Each number is 500 + 50 x the weight over its row's rms, rounded and kept within 0 to 999. Layers, rows and columns count from 0. Numbers have three digits each. The size before them is the row's rms in percent of the matrix's.

# layer 2 MLP down, 64x256, rms 0.0422, rows 0-63, columns 224-255
095:470566496455556466520579492483412387571487427456469471503464486454411456533508476448466471475542
118:534408482568541540517437563541578582526514465421532535504461515366542518475480517435541519498546
101:489541507485533484458627535491510436554498556647488489498464468561552539478513449470487451487578
081:515554547520459523601464520571555532544478510624512516474530495318517533406519450545518461585408
103:476452533482393465579494531507450437446486469477476477480325567583440405454467539443474570499489
103:508491484493548521424556568521453397475505600467510508458572497497404592529464467606508458493552
091:504528478503500507434571537478497442445516551566508504517465462528431433538511573462504472477505
084:496453538494583497511420403469481586504515559346496498495562567616569414550660534627496510510603
108:479571527479523473535550591506409497475496419524478479484410464499563485568499536566476515474546
092:493425496497504482416476527473520486458502443500503494521497504516459490581582516453493373530588
114:505424572513464513492488487545469503414492492596500505486568624408516560489442395495507393455521
092:488591592471531489381541453535416501446507526566493488519458416468371567503451650522486540480533
103:482535565484589469475478640446411549474490511415490483507535438526431503431454520446481478475587
099:533476498556483528491381489450593584498511402548543535527462488558501524501526408416540481542448
112:477600441456397482440434518478509420528492579489470476500557469541472531520501472527473528491441
092:497514513484455501580648487465455577569494559432501497484478583445483519515448517633497551484452
096:496360547487382502479423487502466546458513526568489496512622526517499461446550450560494378528506
107:522608447554449516593376504478576548495482534565532524536496478463471563432508372472528432484466
097:489311553474571486604519498524445565528499571457493489465486541568452453406546499671487561511431
094:526487428510585536515414481526490556580504427490534526510458433468566497603517361548529561532557
089:498609590507544490453645548478501563441495469550501499532435519550460546522479486379498457467494
102:529497447532529541567529476480486543508497550392532529483549483548437510454388474412532612479483
099:494543609498431501479560532559544397407501482565492494509511458500496487537495614558493433463492
114:512405466530520507550406442467548585489493512432516514494559350582541472475538326496516573520449
096:498307483497525503532475463535539435490497419613492498520453501542583444476470729501498565494486
091:510519489526371504574573488529609493442481422522512511500456530489509573488498554535511491518489
094:506519483522401498498545505463547594428506570596512508535595490551489409472512508528509458494550
097:474455423469460464474555481534506487512502442449472475531532373328518419528475466567471482512434
089:506649506517460508495478496428491436416492501535504507462581459464478447477579472481507534468530
099:494470432465482502617342499512447434479499491476492495484492395509606445583465543511492562500479
103:501391551485517512504330578541525460465522525496502501534395467440566610574546557535501489522417
095:493522472490334495593536444538461436403500461544490494478434540596589567495505547435493589474523
098:493595535498458494276428480506430471581493435621490493493489521652471449552531532430493547512560
092:478454448485462470514438582615592488448495527429475478551423493448561513528477468521476525493618
094:490507467470565495477594508404419377499506458396489489467462592672559486512494607419487559516432
090:479551468452452482583470565529508515537513506552473479511500603423551395516456461509475589549421
095:474481573460619478573455525550441485540513435533469474491501483591474364508513600444471490516513
098:470638503449341459496514450389503491477509400556470471495461583649587406555544483543465508548355
102:476508513492416454440568513523462377524471431344482478507438515404435492428379550522476634536452
093:518599484546428526484517439593483444480505542394515519473483619570571633510474480554523377493546
087:512468468505611515582446498451566618522496532570513513496523454506463526415607505437513411534470
116:534506407542548542506452284524559539496515515422537535524529531564422509438457472423540567487510
099:474588499444424468557607514419549558577485484502472475519486540590573413498498579477470477497553
104:531431550540468537451371450439508526494510490618533532450538567449616590532522375497536428474540
098:502348536501593512473418430516481513487497595563496503512526487461456397465435459494503478490518
125:530539539529567551447492547513409510399519497474527529488594535486492554547524400504533524502539
093:516496581527583517478499533520566393593494503492518517462590494585568587486499523461518425474551
116:508521516538477495425541600452531481535499480513520510490361439460341589469491551586511603469448
099:465671490443458460426560460532504480484517487504459464501485549541575461471505431526459415555439
086:501391465508511502480483478549587486545519619470501502530444470356419636542497509519502547537500
088:488547447472494494431644469474441554520518538382486488493553445378509507472548654509486566498529
112:483476535461554491557528412549488491533510507637477483511504406492485498483548620471480426464512
099:510512435509609520490522452495460565520519596454504511504631410539495440496543535500512548438357
106:520461514542591516485716525487468500485511546475530521465548456443436574573421460445525446468476
093:492390424496386485523459474431557480515495409553491493580517634585616511485489532485492536538507
110:518419470522467525455529535513569553544484471457515519506515475500570460473465484508520457493496
096:497564469517482484454503552532523466441499415483499497498538511508537552554417375455496540470535
095:487559499487662481475428502482465625510495548469487487457434528635499461495458387551486545523458
109:490593508498529481511421499510467486527494455441492491485497583228479448469515523485490468501538
104:481516487477502481497510448514486426555495498369476482530535537401460482520538456524479377503519
128:524463459535612526527567549538582571595496560410527525503536426413411534532488546518528524514496
096:525430529526476531516499494437473535535495493564529526493500531517538545510587547451528532548524
102:501536531482424508637543508496506458537508451514495501466437590540643502511574525473500464537594
104:484481484493559473421510457445522545502483595583487486475527451516347470430474506524484492469403